Weights of a small GPT-style language model, trained from scratch on English Wikipedia.
Size: 13 layers, MLP 256 SwiGLU, 2.45M parameters.
Architecture: rotary positions, no biases in attention or MLP, tied embeddings, normalized queries and keys.
Training: a variant of SOAP for these matrices, 122M tokens, 3736 steps.
Each number is 128 + 32 x the weight over its row's rms, rounded and kept within 0 to 255. Layers, rows and columns count from 0. The size above them is the row's rms in percent of the matrix's.

# layer 4 MLP up, 256x128, rms 0.42, rows 215-249, columns 64-127
size [ 96  91 104  98  99  92  91  93 102 105  87  98 100  93 100 102 103 106  95 107  95 110  96 104 102  96  96  95 101 103  96 105  99  94  91]
[[116 109 130 169 119 151 164  93 126 152 140  96  98  94  96 173 159 120 130 109 146 154 153 151 132  98 103 157 115 137 160 123  47 133 110  86 152 153 182 124 171  97 167 122 188 117 108 125 122  88 140 103 124 142 151 121 151 123  76 144 131  68 143  92]
 [ 63 149 205 221 150 107 106  89 149 109 189 149 120  79 128 108 125 175 149 120 117  96 131 179 112 114 121  92 177 136 132 160 110  75 125  99  35  98 177 121  76 147 138 140 103 139 177 104 138  75 117 178  92  72 109 137 138 153  90 164  97 123  97 119]
 [194 153  93 152 123 136 136 154 196 134 130 183 171 173  68 142  84  78 209 111  66 155 122 143 121 131 116 135 138 166 137 148 210 122 123 106  87 187 128 138 103 162 180 194 127 154 136 137 147 122 137 127 136  94 123 115 122 134 184 131 137  95 106 155]
 [149 117 128 113  96  78  89 115 102 133 169 165 152 133 171  75 167 144 117 147  80 145 146 107 128 108 127 104 192 132 134  89 102  97  42  83 134 110 180  49 150 147 118 114 119 129 160  70 114 105 160 127 224 198 141 143 133 129 104 133 105 127 116  93]
 [124 112 139 139 111 129 123 119  97 183 160  95 178 161  97 160 122 177 117  87 102 138 128 124 177 148 127 156 160 116 123 138 190 163 188 132  87 118 106 173  62 128 149 137 166 102 111  94 136 121 166 125 146  81  89 175  94 120 145 122  97 119 168 140]
 [182 156 106 151 204  91 128 154 133 126 109  83 134 144 128  90 108 135 114  94 104 105 141 132 153  84 105  85 132 171 128 159 127  99 103 171  72 200 109 160 130 152  95 129 158 155 115 169  70  98 146 133 110 160 121 155 141 116 129  77 181 147 105  94]
 [167 113 145 107 127 120  89 177 121 149 139 157 101 148 109 130 154 131 104 190 121 162  99 146 108 186  64 114 103 119 163 172 117 164 168 151 121 142 165 103 119 115 125  99 109 156 158  96 158 115 179 104 134 138 151 138 177 119 120 152 104 133 182 161]
 [ 47 130 170 139 183 119 136 130  89 127 122  85 129 115 175 177 110 175 107  88 139 141  87 114  85  90 108 118 164 109 127 116 110 162  70 151 197 105 137  85  83 104 142 125  89 150 167 125 125 159 169 116  72 104 169  80 186  82 127 138 112 162  66  86]
 [ 78 113 151 157 125 135 145  66  67 166 114  80 151 188 204 129 136 159  62 115 134 136 136 115 159 189  84  86 125  65 149 121 144 137 128  95 109 175 118  98 160 146 181 121  95 207 159  83 114 104 121 126  81 137  98 111 148 171  97  91  65 175  72 141]
 [ 66 168 134 169 111 158  83 118 154 117  56  96 129 145 170 134 119  54 101 148 106 145 134 162 195 101 134 101  75 103 108  76 100 140 116 164 131 137 169 114 127 112 177  25 135 117 128 158 110 140 137 131 146  59 164 196 108 128 114 148 117 134 134  78]
 [144  87  89 145 158  98  61 205 100 118  38  62 176 159  86 102 114 127 107 145 153 156  76 114 177 140 135  63 150 133 132 151 120 166 155 126 147 156  89 186 154 147 152 143 155 157  87 127  89 123 164 142 110 134 124 121 120 109  96 106 110 164 164 140]
 [148 212 137 106  97 143 155 131 184  97 201 142 108 133 139 148 104 150 164 114 188 115 136 145 150 162 136 166 163 156 126 110 103 117 133 161 111 113  61 140 138 192 152 125 193 104 123 141 188 129  91 137  81 138 191 138  80 174 120 128  78 170 183 132]
 [119 139 125 128  87  83 154 144 132  95  87 108 166 113 123 185  93 128 132 129 144 138 145  96 104 127  79 105 202  92 204  76 139 103 108 123 120  48 105  84 109  73 117 101  83 204 103  81 125 131 120 167 129 121  82 125 167 137  99 165 126 210 102 152]
 [ 74 126 168  93 127  84 143 176 128  96 186 168 124  70 132 142 125 108  87 130 108 116 183 133  65 157 174 132 132 110 121 182 147  86 108 103  99 112 131 175 101 194  69  82 163 124 166 131 127 145 124 162 117 106 153 111 104 111 137 142 168 150  82 161]
 [ 89  94 199  97  74  95  74 107  96 172  93 110 108 157 135 121 133 165 162 166 153 118  88 161 124 153 137 111 118 152  80  95  74 147 136  95  88  96 154  94  89 146 108 158 117 123 116 150  76 136  95 112 128  87 146 113 156 121 161  57 121 192 159 128]
 [129 146 149 128  58 132 166 119  73 133 124 153  85 103 111 112 107 164 106 153 166 139 123 126 110 165 120 111 138 154 125 106 156 125 176 101 155 128 131 146 122 112 144  78 119 101 134  62 103 135  91 114 169 123 183 142  82 108  91 116 124 169  65  54]
 [150 161 137 170 157 113 199 195 135 129 135 138 189 164  99 143  96 179 126 110 121 147 161 113 138 137 139 150 128 149 127  99 162 136 126 123 127  90 112 178 163  32 114 133 129 161 168 177 186 108 107 113  99 155  99 114 127  26 124 193 108  70 106 181]
 [112 144 130 131 121 121  99 207 128 144 108 109 102 115 156 171  82 140 157 197 128 132 111 147 115 102 131  76 178 160  40  90 133 143  93 124 135 132 114 132 160 205  73 153  92 154 137 136 110 152 176 140 160 147 132  89 118  97 122 107 177 132 187 177]
 [129  91 148  85  99  72 134 105 160 140 104 121 169 194 105 136 100 120  73 157 156 153  93 124 117 125  97 164 134 177 104 148 109 150 166 115  91  62 140 134 127 181 142  91  76 106 160 183 150 193 156 127 118 149 124 108 146 142 137  83 155  99 150 178]
 [171 101 107 108 171 174 149 122 104 179 144  91 183  93 114  98 111 148 142 159 124 121 138  96 164 134 154 124 115 101 112 134 166 168 147 196 153 128 135  93 113 130 104 102 117 112 133 189 134 146 181 147  95 138 160  77 149 122  74 158 131  75  74 131]
 [129 185 145 141 169  86 129 187 142 147  91 137 184 149  78 177 162 162 167 141 140 104 133 145 124 174  80 169 182 142 124 174  70 129 149 225 149 165 137 125 107  78  86 122 122  61  93 149 126  93 161  92 118 106 156 148  79  68 121 122 120  56 189 118]
 [ 72 156 130  88  83 138  94  84 154 178 108  90 143 167 163  78 154 102 129 101  93 169 119  63 132  87 161 158 131 124 122 165 145 101  89 142 172  98 158 129 159 118 154 120 153 132 144 115 130 128 117 145 142 102 196 136 118 162 119 175 137 120 132 127]
 [139 125  93 109 122 102 123 160 126 123 148 114 155 108  54 182  84 183 180  70  94 119  99 138 204 171 137  68 149 149 182 148 110 102 111 138  92 143 147  99  91 105 112 148 191 103 137 140 113 155  88 138 147 177 154 157  84  97 168 166 140 133 143  98]
 [120 109  71 158 109 123 101 122  97  96 132 195 117 138 129 156 137  68  94 167 131 121 145  92 162 171 127 118 167 100 100 137 189 112 100 133 127  53 154 103 141  61 107 162 118 143 158 161  79  96 125 109 154 160 199 147 166 135  88 137 132 100 163  97]
 [ 77 116 127 206 109 181 117  98  99 127 114  62 118 169 106  96 100  86 137 140  94 133  89 125 115 140 101 144 138 200 150  97  97  56 133 141 157 186 168 132 101  79  89 144 135 109 142 160 137 126 158 204 105 138 120 102 119 132  87 206  77 122 153 148]
 [104 143 162 151  67 106 158 144 118  83 148  69  99  91  84  74 164  96 118  64 124 158  91 124  92 152  79 143 150  46 105 113 123 147 137 120 165 108 123 184 150  89 141 159 165 126 110 143 133 136 142 167 106 147 114 126 139 147 141 115 152  59  54 210]
 [159 102 122 119 112 159 127 173 148 139 136 124  70 109  80  68 126 151 170  92 103 117 102 144 152 118 102 108  88 121  89 178  95 188 171 133  77 151 160 139 116 117 164 170 109 144 171 120 127  76 147 187 109  93  88 181 139 103 117 154 122 146 164 196]
 [ 86 125 193 114 122  92 116 118 171 138  91 153  99 178 105  92 125  93 144 172  98 153  82 172 121 122 161 114 139 150 102  67 136 127 106 134  98 137 115 105 108 178 187  63 188 151 107  99 101 145 160  95 111 112 123 148 111 133 122 199 138 148 130 165]
 [120 148 201 100 125 101  98 138  99 112 136 114 143  93 133 124 129 103 110 133 185 177 112 199 151 113 124 112 112 133 215  93 115  96  87  90 191 140 126 184  72 159 125 154 120  69 146  90 144 147 157  75 150 128 177 158 125 147 114 142 176 165 113 186]
 [132  69  63 116 137 168 162 152 122  74  93 149 117 150 173 132 146  59 203  59 111 122  79 149 115 135  90 147 147 131 143 141 131  83 147  83 133 144 125 114 109 110 140 129 153 171 158 120  97 126 166 130  76 194 159  65 156 133 117 121 131  92 123 134]
 [149 173 164 110 141 121 121 134 122 139 150 157 128 120 166 146 124 173 124  79  70 141 122 122  83 130 100 113  76 145 129 147 173 163 152 137  66 105  97 135  83 161 108 107 123 144 100 119 104  71  74  93 104 108 111 130  75 119 129 147 117 188 127 170]
 [118 157 184 150 148  92 162 213 131 160  82  88 124 138 112 118 118 147 181 134 130  89 121 121 119 172 132 177 129 166 167 195 147 138 139 160  80 150  90 113 162 135 149 144  85 121 135  81 142 116 140 153  67 146 113 195 115 103  71 137 160 110 134 191]
 [190 146 107 128 123 148 126 122 121 176 135 138  70 157 106 149 138 140  92 121 123 148 131  88 156  80  83  82 143 103 140 116 123 127  96 141 109  90 104 136 118 135 106 182  88  56 139 136 108  63 143 161 141 136 171 144 141 189  74 106 121 100 105 180]
 [112  91  19  59 208 178 199  98 132 144 121 167 151  70  80 138 163 143 162 141 123 110 148 131 150 113 172 109 173 162 130 113 146 163 135  97 107  58  56 184 140 124 112 118 132 152 138 110 122 167 145  98 105 108 194 118 152 155 175 125 116 107 117 141]
 [140 169 101 153 153 126 112 148 151 154 153 169 154 105 178 107 148 126 187 143 135 103 147 164  98 133  86 143 172 200 133  80 110 196 133 103  98 159  94 160 137 161 108 103 110 132 161 130 162 116 115  65 169 123 195 141  59 210 128 119 151 174 106 139]]
# layer 4 MLP down (transposed), 256x128, rms 0.4, rows 215-249, columns 64-127
size [102  98  96 107 100  96  97  94  91 110  91 103 109  96  92  99 103  99  97  97 104 103 100 105  98  93  97  96 105 101  97 101 103  99  92]
[[172 108 131 121 214  73 107 103 158  82 143 121 105 112  74 168  71  97 112 135 158 169 109 127 130 103 114 133 119 149 120 174  97 140  87 129 117 115 108 176 133 134  68 120 116 141 116  79 217 101  95 143 144 155  97 184 159  79 162 114 144 142 155 100]
 [177 192 104  63 102 115  97 162 136 130 161 123 180 157 103 134 121 162 172 118 184  97 120 170 113 143 135 112 129 181 145 209 153  94  88 124  77 119 138 173 110 110 138 125 159 155 118 126 150 174  88 170 121  90 124 135 139  99 121  76 111 158 111 154]
 [ 86  59 114  97 110  88  72 120 156 121 163 117 141 151 217  99 124 106 169 125 147 135 128  96  77  83 112 122 128 132 148  97 130 147 106  96  91 130 126 162 173 146  81 134 138 132  87 176 171  93 132 149 141 184 105 165 117  77 109 132 174 137 130 184]
 [140 125 164 168  76 166 166 139  91 148 160 135  43 149  94 169 140 143 149 133 118 102 131 104 140 125  97 108  82 157 140  77 133 117  99 158 102 170 151  99 122 147 127 115 109 137 128 176 162  87  51 143 136 151 103 149 136  83 129 140 115 102  90 144]
 [146 140 120 147 135 112 212 102  83 136 127 134 100 119  93  97 172 156 159 145 151 129 118 111 103 143 131  95 126 188 135 186 141 124  33 109 138 170 131 137 131 112 112 168 140 109 121 109 126 116  64 123 166 145 173  80 127 161 102  72 128 134 146 141]
 [127 120  92 132 194 118 129 153 102 115 147 117 101 130 115 177 119  92 159 205 136 139 233  94 140  95 134  98 152 155 129 117 186  95  84 166 103 159 146  76 116 164 160 143  87 102  89  78  95 146 133 165 107 113 120 129 158  86  82 102 155 107 102 127]
 [118 182 132  52 118 127 101 177 149 166 185 143 137 181 178 145 110 108 127 148  88 120  99  58 179 116 121 131 149 141 142 164 137 151 109 153 122 120 145 151  88 170 123 165 153 189 170 111 185 157 114 155 167 129  79 117 128 100 101  85 132 151 131  45]
 [125 137 154  83 141 120 118 131 205 134 122  63 106 189 135 120 127 139 101 130 154 116 113  99 129 182 137 137 105  91 120 165 163 118 153 116 129 104 133 156 122 118 145  86  93 144 132 134 149 147 110 115  64 182 158 123 107  97  89 143 117 130 177 177]
 [ 70 164 118 115 141 130 131 103 153 150 180 136 143 152 129 133 137 172 159 152 139 197 119 159 138  95 136 174 127 106  85 134 103 157  84  91  90  84 190 166 153 148 114 109 115 123 113  97  97  93  98 134  85 123 105 171 122 117 104 146 164 107 141 107]
 [ 96 102 128  94 107 113 132 136 123 129 149 158 161 141 113 101  45 106 106 148 198 125 137 162 110 112 140 191 101 199 150  98 159 182 171 115 127 129 118 144  88  83 115 115 136  43 131 120 103 178 112 128 135  96 131  96 127 146  99  87  97 151  84 141]
 [ 97 100 159  77 116  91  75 170  71  94 123 127 105 117  98 106 113  72  93 104 101 106 100 121  57  63 112 192 138  76 105 150 126 110  94  87 116  73 158 174 114 145 131 105 129  49 150 135 139 176 103 137 150 133 101 147 198 178 138 120 114 170 124  68]
 [153 170 121 147 110 129 158 139 107 175 121 207  97 152  89 148 182 139  81 128 143 112 139 111 145 133 147 115 210 123 160 154 129 115 122 137 186 134 131 124 210 119 152 134 163 167  95 142  99 176 133 166 111 122  90 112  98 171 161  88 119 133 210 163]
 [132 105 124 116 137 137 128 140 104 117 104  96  55 149 120 166  78 159 177 139 151  94 139 113 135 123 113  92 132  97  98 126 101 135 133  82 109  66 110 173  97 182 132 162 130 140  52 139  81 131 120 129 122 136 129 135 151 125  99 148 117 139 125  90]
 [142 133 150  59  76 155 129 114 105 103  90 139 168  81  52 134 109 157 169 148 154 142 154 120 139 144 123 120  61 117 139 136  83 143 169 174 178 132 153 102 108 168 100 128  95 129 116 110 173 118 129 148 137  37 111 167 134 169  72 151 129 108 181 113]
 [108 165 116 128 171 146 142 149 141  90 129 175 123 166 130 178 149 110  93 119 137 122 135 126 109 115  91 162 215  63  92 118 144 109 126  60 146 124 155 127 156 181  87  67 119 134 126 110 144 171 116 146 161  72 128  96 137 178 141 157 146 105 128 190]
 [160 132 124 200 102 142 137 166  94 153  79 115 125 198 126 149 147 129 136 134 124 177 183 119 198 108 169 132 152  83 108 135 134 106 109  84 151 104 116  95 110 148 137  77 141 177 150  98 137 114  87 119 129 145 151  75  99 157 126 133 126 152 107 100]
 [126 165 119  49 160 150 126 113 104 144  88 133  89 137 185  57 128 222 119 165 110 127 111 148 158  91 171 134 114 180 163 103 111  44  99 108 116 141 100  99 172 120 159 108 111 129 137 105 113 122 123 162 100 110  28 118 117 130 123 117 128 110  84 137]
 [134 127 109  73 113 159 139  59 136  92 135 185 198 149  80 137 168 122 159 106  93 128  91  91 140 162  89 117 117 143  98 156 133  94 163 157 156 117 128 119 130  89 107 137 118 114 148 164  73 120  92 111 168 125 162 169 104 112 116 164 128 133 120 152]
 [144 142 149  87 225 134  75 109 157  73  86 147  97 149 107 125  86  96  96 133 157 122 163 163 111 108 113 174 180 122  96 101  81  93 134 141 109 118 155 121 147 173 143 182 140  48 150 140 105  96  88 102 104 133 101 142 138 184 119 143 213 166 153 164]
 [135 129 228  78 169  82 127 183 152 137 142 103  73 117 161 165 156 126 123 139  73 120 136 136 134 112  77 122 130 120 179 126 167 159  85 122 144 127 130  76 168 112 121 117 141 163 138 200 115 117 153 144 125 111  59 108 118 119 130 179  83 174 138  83]
 [ 92 152 102 108 114  59 142 149  99 110  91  64 126  96  85 203 185 168  81 163 178 100 103 115 184 115 124 119 172 156 125 146 110 107  73 163 140 130 108 168 160  78 117 120 114 147 142 162 154 118 124 183 161 136 150 140  97 111  66  74 114  85 129 169]
 [135 186  77 117 165 139 131 131 163 155 153 107 118 145  58 102 152 103 135 133 116 144  71  62 140 153 153 152 169 178 127 160  82 124 176 165 137  59 152 115 135 168 151  92 108  92 146 141 135 111 108 143 110 116 150 160  95 101 117 169 213  91 103 152]
 [170 135  86  54 168 112 129 109  64 156 166 188 144 116 169  85  99 131 110  78 143 191 120 138 121 164 138 134 109 140 161 127 165 132 100 133 143 138 158 140 146 103 127 134 149 102 142 131 134 119  96 106 142 115 142  88  57 165  61  99  78 100 103 147]
 [160 111 131 119  78 135  43 105 170 106 119 168 122 134 113  97 180  81  91 152 121 101 143  77  41 104 121  70 125 123 112 151 138 174 116  93 141 138 148 116 174 120  94 106 135 114 103 109 110 141  72 108 115 128 161 101 145 175 127  94 131 137  78  67]
 [135 137 125 138 113 133 148 110 161 163 141 162 160 148 129 165 163  96 176 137 145  79 123 184 147 168 122 115 142 156 155 116 123 114 137  80 180 191 131  99 109  98 153 111 128 112 158 162 110  81 129 119 137 175 180 152  74 155 127  75 131  70  80 155]
 [128 120 127 155 112 108  92 106 134 127  74 132 106 102 182  89  99 150 115 182 101 112 127  70 106  82 120 140 112 188 146 105  99 125 174 143  90 135 122 136  97 139 117 131 179 100 152  98 124 146 127 212 134 124 141  75 111  76  98 132 108 191 130 108]
 [ 91 138 146 136 174 108 167 156 172  96 106  85 133 148  97 147  89 186 118  97 135 103 161 118 129 119 141 167 110 162 115 145 184 163 186 146 164 112 103 160 116 134  92 150 141 172 185 156 145  83 131 111 162 171 176 102 143  94  85 137  49 146  94 104]
 [104 142 122 174 120 129 104 114 124 128 163 131 164 124  85  78 111 182 141 135  80 111 155 142 121  89 150 116 181  44 165 162 121 186 124 139 137 130 111 150 122 129 171 119 140 140  97 128 123  72 187 202 108 137 151  92 132 183  59  76 152 146 145 195]
 [119 135 129 129 146 124 150 120 152 140 109 159 154 101 119 176  84 207 108 102 105 144 147  38 163  93 151 103 163 153 171 164 121 106 140 100 123 148 112  98 140  81 148 117  96 170 123 100  38  92  75 114 101 124 113  78 196 144 157 141 148 103 176 110]
 [142 108 131  79  73 122  85 104 109 120 178 122 180 103 152 118 122 159  72 101 104 150 147  76 123 129 135 136  32  89 133  91 102 212 148  81 168 124 133 125 145  83 114 111 111  72 161 150 124 107 176  89 105 102 173 124 103 158  93  94  70 123  98  97]
 [ 92 146 107 111 111 156 101 114 132 135 128 101 161 159 148 150 116 136 126 125 115 147  90 100 114 152 151 114  81 131 149 104  85 116 164 138 106  47 164 110 139 149 128  64 162 166 188 145 151  97  99 146 142 121 128 145 109  94 186  85 111 149 123  95]
 [146 178 161 107 133 129 118  92 111 191 145 145 153 118 176  18 104 119 137 123  93 120 124  98 136 158 166 124 112 124  90 204 122 154 143 159 180 154 181 151 158 205 143 117  94  86 149 141 168 136 100 105 161 130  78 142 101 114 114 124  88 130 144 106]
 [116 176 110 129 176 168 115 119 161 133 149 137 108 200 119 133 157 110 133 119 103  86 188 134 125 121 147 145  76 168 133  62 137 123 120 148  97 151 146  72 158  96 102 131  96 150 172 116 125 124 155 195 136 120 156 107 140 206 129  91 192  99  89 140]
 [ 98  66 128  86 169 167 173 126 187 177 116 105 108  96 161  81 138 135 111 137 165  84  73 170  83 113 127 137 118 169 156 120 177 164 133 152 117  76 117  70 114 116 141 128 134 152 122 111 106 131 101 107  77 116 205 140 152 118 126 158 135 167 119 124]
 [111 120 133 115 103 132 181 155 134 162 142 134 116  74 136 117 118 169  66 148 190 157  89 111  97 177 105  56 132 114 116 123  96 133 148 158  94 141 111 199 136 151 108  90 127 136 124  96 102 111  80 103 194  53 125 129 141 122  85 100 119 160 149 118]]
# layer 4 MLP gate, 256x128, rms 0.4, rows 216-250, columns 64-127
size [ 92  99 102 101  93  96  97  99 107  94  93  98  97  99  99 104 105  97 106 100  94 100  95  92  95  98 100 102 102  95 103 105  91  97  95]
[[ 98 105 124 147 135  72 147 184 140 128 136  86  46  92 118 178 118  96 131 122 124  97 101 111 169 117 128  95 102  97 125 116 103 208  85 163  84 108 130 130 131 171 147 189 149  75 113 195 152  91  97 124  84 103 107 125 176 118 113 159  86 100 122 140]
 [136  77  93  65 108 116 119 137  85  41 101 122  92 181 154 175 136 115 130 201 128 111  86 123 156 151 147 125 135 141 151  96 131 158 125 134 156 147 131 108 137 152 197 149 172 176 148 130  84  70 132  97 169 108 144 145 128 123 100  90 136 144 135 120]
 [ 73 144 167 128 159 136 145  98 163 169 104 101  96 132 174 147 132 101 105 148 119 144 160 146  71  66 158 184  87 162 156 168 120 107 135 115  63 108 116 153 169 100 175 168 169 123 198 110 167 111 173 159  87 126 147 176 104 163 164 119 181 123 150 141]
 [146 114 105 159  81 132 116 113 148 172 130 102 105  96 102 156  67 164 159 127 109 123  81 217  80  89 119 132 170  96  98  96 146 164 120 143 149  92  63 105 102 132 126 112 109 150 125  81 119  58 161 120 173 112 150  83 181 158 154 101  89 134  91 125]
 [118  87 127 112 165 109 177  67 109 118 101  99 106 131 101 129 156 133 156 113 104  99 159  91 134 126 120 102  83  67  97 167 113 140 120 155 129 100 141 128 120 130 189 123 148 215 153 134 122 135 128 129 133 105 144 187 116 100 109 150  56 136 105 183]
 [116  94 182 108 143 117 149 140 135 172 115 111 147  77 149 187 116 149 103  88 145  99 104 150 159 183 148  99 161  83  82 152 146 158 113  70 137  85 189 155 112 115 159 139 131 118 104 102 183 153 129 193 175  44 153 110 158 164 133 107 133 103 138 144]
 [121  73 138  91 109 127  76  10 101 123  71 109 154 106 148  90 115 101 113 142  81 105 183 124 143 130 179  90 102 147  95 191 141 169 159 126 186 149 186  36  65 136 179  87  96 113  86 120 122 166 157 175 100 168 112 124 158 140 108 131 150 126 124 121]
 [ 99 123 116 167 183 182 110 110  97 133 134  67 128 113 186 146 122 145  67 115 144 122 110 105 126 161 128  91 155  48 147  83 125 141  83 142 117 151 102 129 143 183 153 153  86 143 129  60 155 115  98 101 122 163  82  67 153 158 148  84  94 169  63 157]
 [109 150 135 122 158 156 168 129  83 114 185 118  83 164 139 127  82  58 160 145 155 101 165 172 181 171  93 145 144 140 124 126 127 115 159 193 105 155 115  77 155 157 155 121 173 108 146 147 156 122 147 111  99 138 118 184 103 148  87 130 149  40  52 123]
 [122 112 132 196 112 110 202 155 113 113  88 112 121  96 138 110 175 136 151 138 102 109 152  88 151 139 165 112 124 116 101 137 162  99 140 106  92 134 201  62  39  60 151 163  82 148 151 176 137 174 119 101 106 142  97 145 163 185 112 131 150 126 148 109]
 [116 114 144 102 203 139 143 132  76  97 110  82 154 144 135 155  58 172 158 157 165 138 124 111 184 124 124 105 173  85 153 157  67 132 109 121 115 138  58 177  93 128 156 110 197  96 168 132 145 100 150 132 127 100 122  71 124 125 156 167  88 196 139 154]
 [146 121 105 152 120 135 124 199 113 158  54 137 144 128 193 192 109 177  78 170 111 176 158 133 135 118 143  78 201 155 107 123 124 173 124  89  95 159 135 156 193 143 159 167 185 113 153 112 174 140 117 175 116 106 131 141 144 107  66 146  90 136 105 115]
 [145  93  38 144  78 134 149 128  87 130  79 127 157 167 145 136 123 121 154 167 135 105 124 112 133 140 163 151 127 143 123 116 139 126 130 187 141 108  70  74 119 148 115 132 103  92 177  80 114  84 134 119 102 104 103 199 107 144 184 184 134 149  82 123]
 [112  96  87 108 105 124 139 120  89 138 161  93  87 159 112  85 182 138 121 162 111 163 159 158  75  91 149 142 103 187  48 138 109 101 128 103 159 128 158  87 126  74 155 151 127 110 147 100 104 166 152  99  91  76 146 139 121 119 123  86 101  65 189  67]
 [157  99 212 161 174 139 155  92 144 139 110 122 116 165 151 153  69 123 107  81 111 193 123 109  94 143 127  89 121 168 127  85 146 163  96 112 190 112 154  99 112  93 129 165 127 123 173 115 115 133  90 136 143  99 141 161 109 140 188 133 132 113 179 203]
 [158 129 112 169  61 141 110 103 183 153 146 111 181  74 179  74 214  83 109 141 164 144 144 135 153 116 117 157 141 137  88 104 134 112 112 159 137 177 115 175 105 187  87 128  65 122 141 150  91 147 182 122  94 173 136 132 127 183 127 115 138 162 160  92]
 [185 123 148 117 103 115 118 170 136  92 162 168  80 150  83 133 122 136 166 127  90 122 146  79 129 127 170 115 165 163  41 170 121 133 109  93 136  83  86 113  65 143 135 121  90 120 129 139 103 135 143 166 158 152 124 161 110 114  87 194 101 107  89 173]
 [118 160  62  76 120 131 158 144 132 177 128  87 122  75 108 147  80 123 106 110 135 200 167 189 205 131 114 139 113  99 161 161 125 146 154 148 182 128  97 152 130 147 132 129 153 118 110  59 106 157 170 134  85 150 112 122 110 158 166 113  49 187 139  95]
 [134  97 170 147  92  72  76  93  86 129 118 163  78 122 138 118 130 116 132  97 103 134 123 107  92  90 118 116 138 178 120 151 124 134 163  93 183 123  80 167 103 123 126 143 127 119 123 110  50  99 118 181 143 114  52 170 179  96 124 138 133 130 173  64]
 [121  91 121 125 130 191 153  86  95 129 174  84 157 120 125 131  67 167 151 129 131 141 167 146 132 100 156  82 104 127 111 113  99  87 106 145 107 101 171 146 172 125 170 170 141 158 161 164  85 103 161 159 113 179 100 102 148 160 172 173 148  88 199  79]
 [198 147 132 105 121 110 135 160 175 209 170  80 122 135 102 126 118 133 115 118 164 144 125 117 210  44 129 215 153 126 156 178 116 166 145 112 137 154 135  84 135 128 126 111 152 106 145 185 109 152 110 117 172 142 158 106 144 113 118 150 167 122 179 142]
 [115 149 114 150 108 151 143  79 201 159 174 127 141 136 209 152 132  82 117 144 110 133 154  99 113  64 130 223 131 111 109 162 145 114 128 136 190 131 109  71 140 180 161 126 124  99 134 145 139 106 150 111 125 149 161 135 116 150  85 125  97 197 138 118]
 [126 135 125 161 118 120 127 136  80 120  82 100 102 131 157 138 124 106 140 169 158 143 145 113 112 153 104 119 159 161 159 183  79 123  94 231 169 143 113 112  72 109  94 137 139  86 152 113 129 102 118 146 103 143 140 155 151 122 132 109 160 152 175 138]
 [155 185 125  57 145  98 119 113  53 130 148 168 143 115 157  93  91 112  86 152 145  91  84 141 143 112 159  93 139 154 115 206 124 135 130  98 131 146  61 118 134 209 159 126 165 173 164 125 107 147 163 129 115 179 163 141 144 162 184 136 160 164  99  77]
 [112 207 160 104  78 106 118 118 121 103 153  96  91 152 172 109 112  79 152  65 112 119 172 124 121 119 175 129  94 127 111 195 176 128 181 107 146 172 145  99 108 105  94 106 179 140 132 143 134 124 103 148 186 153  96 147 130 100 109 125 143 133 129 154]
 [130 131 108 162 162 135 154 177 126 190 151 108 164  88 160 154 113  86 123 131 151 175 186 100 100 151 119 132 202 173 208 152 116 115 156 141 203 161 186 130 126  99 163 206 124 143 172 159 111 127 163  47 118 177  95 146 138 142 141 103 141 107  86 108]
 [ 85 131 126 150  91 118 163 170 112 148 100  88 158  99 174 110 147 140 132 138  80 115 120 138 134 135 190 126 178 168 107 178  91 180 115 131  85  93 101  91 109 143 155 152 182 130 183  84 100 162 187 161  80 135  51  73 139 147 118 189 116  62 180 128]
 [136 145 111  79 176 153  86 142 144 137 163  95 182 114 154 114 171 116 116 175 198 170 122 130 117 106  94 137 164 161 133 130 114 146  81  94 146 152 114 140 125 139 174 141 102 112 122  79 106  93 171 145 170 139 136 171 121 103 147 137 102 198 184 114]
 [139 111  67 109 126 150 179  82 148 172 106 127 116 152 166 167 129 118 137 119 189 161  81 192  96 132 130 190 131 154 148  60  80 114 121 116 145 121 115  90 126 130 120 113 127 136 190  99 106 134 149 184  71 151 114  57 109 108 121 173 120 149  89 186]
 [104 123 162  88 108  87 160 126 148 100 139 101 143 147 128 127 134 119 142 133 183 146 171 100 138 126 112  94 160 158 115 208 115 156  68 134 115 144 163 144 138 138 180 135  38 178 122 164 174 136 147 143 109 105 103  90 122  77 181 121 129 151 115  90]
 [142  99  82 159  89  74 148  45 129 159 125 130 107 145 190 161 128  90  94 160 173  87  50 110 170  91 129  74 138 154 121  99 111  91 116 137 139  79 110  96 112 114 111 115 172  72  79 128 122 119 150 106  67 151 130 141 126 187  94 148 149 130 147 128]
 [117 109 142 111 101 178 165  83 165 149  83 140 145 106  95 128  73 147 177 190  86 138  85 107 166 124 122 112 185  66 109 179 103 131  72 169 103 133 146 132  97 146 144  96 102 133 114 157 132 109 105  66 125 120 179  92  89 122 115 151  78  98 171 158]
 [107  36  54 109 109  69 122  85 148 106 113 135 136 104 155 140 113 150 121 116 157 108 143 133 140  81 145 124 153 150 108 110 136 103 173 113 150 108 134 156 146 169 132 156 134 139 124 228 138  99  90  70 124 101 101 146 118 118 135 101 127 146 111 138]
 [121 131 153 100 123  93 156 129 174 131 123 112 143 131 187 124 125  61  85 143  97 116 172 132 106 171 117 197 127 121  57 188 105 122 126 100 142 139 122 120 103  94 106 120 116 152 136 174 150 128 116 140 114 111  69 136 128 165 110 144 130  97 114  67]
 [ 69  51 124 110  79 190  83 146 168  85 115 135 123  63 189 124  75 126 106 155 103 115 143 149  99 143 170 101 151 153 115 154 133 140 164 153 185  95 112 157 127 149  88 127 104 125 119 109 121 119 105  69  88 116  85 152 151  93  98 166  57 120 109 171]]